config.yaml
activation: "swiglu"
norm_place: "pre"
bias: "none"
lr_mult_up: 0.638
beta2: 0.95
decay_fraction: 0.7
train_tokens: 115800000
dataset: "wikipedia_en"
Each number is 50 + 12 x the weight over its row's rms, rounded and kept within 0 to 99. Layers, rows and columns count from 0. The size before them is the row's rms in percent of the matrix's.

# layer 9 attention query, 64x64, rms 0.102, rows 0-21, columns 32-63
105:56 26 52 54 52 47 63 31 50 53 31 23 41 36 47 58 44 62 47 59 46 62 38 45 48 29 43 49 40 47 41 44
101:68 56 43 66 37 60 74 52 42 66 50 31 61 56 45 43 41 53 65 72 41 50 65 55 66 44 62 17 21 52 35 63
090:50 68 43 41 46 74 45 53 45 41 36 49 38 74 66 40 34 63 46 60 33 54 65 49 53 63 52 38 37 39 46 72
091:56 38 50 48 41 49 39 43 27 71 56 53 45 46 47 54 51 39 51 36 27 34 42 39 47 47 50 29 44 62 36 43
091:39 43 46 54 56 63 41 43 60 68 58 43 53 66 45 50 40 47 48 29 61 45 44 36 29 75 54 66 48 47 61 44
093:52 29 65 48 45 37 58 44 32 68 35 37 31 61 55 67 58 50 58 46 33 37 41 38 41 56 48 60 58 58 24 41
111:65 37 53 61 75 40 64 45 42 43 24 44 55 41 54 53 50 41 45 49 56 63 37 78 45 55 47 41 52 50 33 49
120:38 62 47 33 50 38 49 55 51 37 63 58 45 29 53 13 41 54 52 64 46 39 45 48 37 35 72 39 28 41 53 55
079:68 59 30 72 52 62 46 56 37 51 69 50 41 41 73 55 39 50 73 51 74 60 65 48 44 54 35 51 41 28 65 53
093:40 34 36 51 48 42 45 41 58 36 52 52 65 51 32 50 52 44 43 28 54 58 41 61 26 46 51 55 69 53 59 17
103:69 39 46 55 29 44 41 46 36 50 60 70 58 47 73 45 59 54 58 67 31 68 42 40 44 46 43 43 42 60 58 47
092:60 45 45 33 44 42 45 46 49 56 38 54 46 54 53 65 53 60 54 61 38 72 64 41 33 42 54 45 57 59 44 41
099:62 62 50 55 50 31 50 78 34 74 37 54 66 38 39 58 47 59 49 53 50 51 50 73 39 62 41 43 61 68 60 65
103:56 54 39 56 45 55 60 51 46 55 38 63 33 54 79 30 31 56 56 53 46 57 47 52 41 38 53 31 37 52 29 62
098:46 64 36 31 65 65 41 41 53 62 56 38 46 45 57 36 56 68 54 28 56 50 36 26 57 55 44 45 46 42 36 53
124:58 51 61 50 37 53 56 51 56 32 65 45 51 29 61 69 59 64 67 67 36 41 81 35 46 51 62 51 24 41 48 46
112:49 51 45 51 63 67 40 57 60 54 64 48 67 52 26 58 34 58 58 22 58 43 48 35 33 68 29 55 75 62 55 62
111:51 45 61 57 55 31 44 55 66 41 74 46 42 52 39 56 54 50 53 34 53 45 41 52 22 50 49 79 53 40 71 43
107:45 52 52 63 30 36 34 47 46 40 56 61 31 33 56 34 67 62 27 42 66 45 64 41 52 47 56 44 51 50 38 59
106:69 43 69 44 87 49 56 54 43 58 42 34 47 44 54 51 55 48 53 56 50 66 39 57 50 19 38 49 46 57 44 38
097:46 33 47 71 53 40 57 39 49 50 59 47 45 48 35 41 53 50 40 56 75 26 65 56 44 51 68 64 41 67 53 53
113:54 35 28 44 48 69 50 67 27 41 33 44 50 47 46 45 32 44 43 69 52 32 68 40 71 62 59 54 43 41 45 55
# layer 9 attention key, 64x64, rms 0.113, rows 0-20, columns 32-63
120:64 44 39 50 36 52 65 46 53 58 61 62 44 59 36 38 29 44 44 44 70 43 52 56 41 68 42 76 50 69 41 58
086:47 30 46 56 78 59 34 61 45 78 67 62 65 54 47 66 45 68 54 48 61 61 51 62 64 42 49 60 51 48 42 46
099:37 53 61 47 56 51 49 54 32 50 56 55 59 49 40 40 66 63 48 46 47 62 57 55 49 76 68 46 45 30 52 48
104:51 56 39 69 42 62 36 62 61 60 53 59 55 69 58 69 50 66 52 64 31 82 39 69 52 60 50 41 60 46 43 58
106:63 38 32 16 33 60 59 38 49 30 58 33 30 51 27 47 40 40 57 47 40 38 36 29 59 49 55 57 59 54 64 60
102:56 42 48 48 37 44 49 75 41 61 47 60 48 85 55 45 51 53 55 34 72 56 48 60 70 41 42 49 43 70 45 63
101:60 42 46 57 36 49 26 61 50 45 68 59 49 41 54 59 63 70 41 68 40 52 52 45 32 34 51 21 40 72 31 48
120:46 50 56 42 65 53 48 46 38 63 34 38 70 58 48 63 36 78 52 36 47 71 53 49 44 51 42 46 49 34 66 58
106:45 47 51 36 52 46 44 56 41 41 54 38 53 49 40 37 55 16 51 51 51 16 61 37 36 59 54 54 56 69 46 56
096:57 36 73 69 42 62 57 25 59 54 58 38 55 43 31 55 45 38 37 46 72 47 55 38 42 44 32 59 48 56 45 62
114:57 64 40 81 40 34 44 40 44 43 57 64 52 52 85 62 56 63 57 50 55 37 52 61 53 68 29 66 49 37 41 51
095:43 37 68 67 15 60 65 48 50 55 64 61 42 38 30 57 58 40 23 61 74 43 54 48 45 75 67 81 44 42 59 47
120:64 42 38 40 52 45 39 70 48 57 48 60 53 54 55 41 68 64 37 40 52 49 47 52 53 56 44 47 45 49 25 52
105:58 38 33 48 43 39 36 71 41 52 59 59 44 47 52 61 52 82 79 41 39 62 35 52 59 53 35 27 41 44 52 40
151:55 56 46 50 41 52 37 46 48 54 49 51 44 54 86 46 32 66 64 55 54 54 53 60 54 42 45 34 46 32 44 36
096:58 39 44 26 48 38 56 22 55 44 44 35 54 59 59 47 52 32 48 55 55 28 53 35 60 25 58 68 46 42 46 59
092:62 46 27 53 42 31 62 52 43 59 50 35 43 42 39 60 54 30 55 51 52 26 62 44 46 50 59 59 68 42 48 31
151:54 46 48 44 44 37 35 57 48 62 40 62 51 45 77 63 59 70 74 49 38 65 45 51 59 36 58 32 39 29 42 56
092:42 48 51 41 43 45 63 56 33 43 42 22 41 46 43 66 68 38 53 55 47 53 61 59 56 35 54 58 72 60 62 49
097:49 45 55 62 43 39 45 40 52 26 50 68 42 60 35 52 46 65 53 31 55 63 77 52 57 46 48 43 68 78 63 33
088:70 72 35 39 42 56 41 62 33 47 33 66 60 68 45 55 60 48 57 34 60 73 40 43 67 57 51 57 42 40 40 43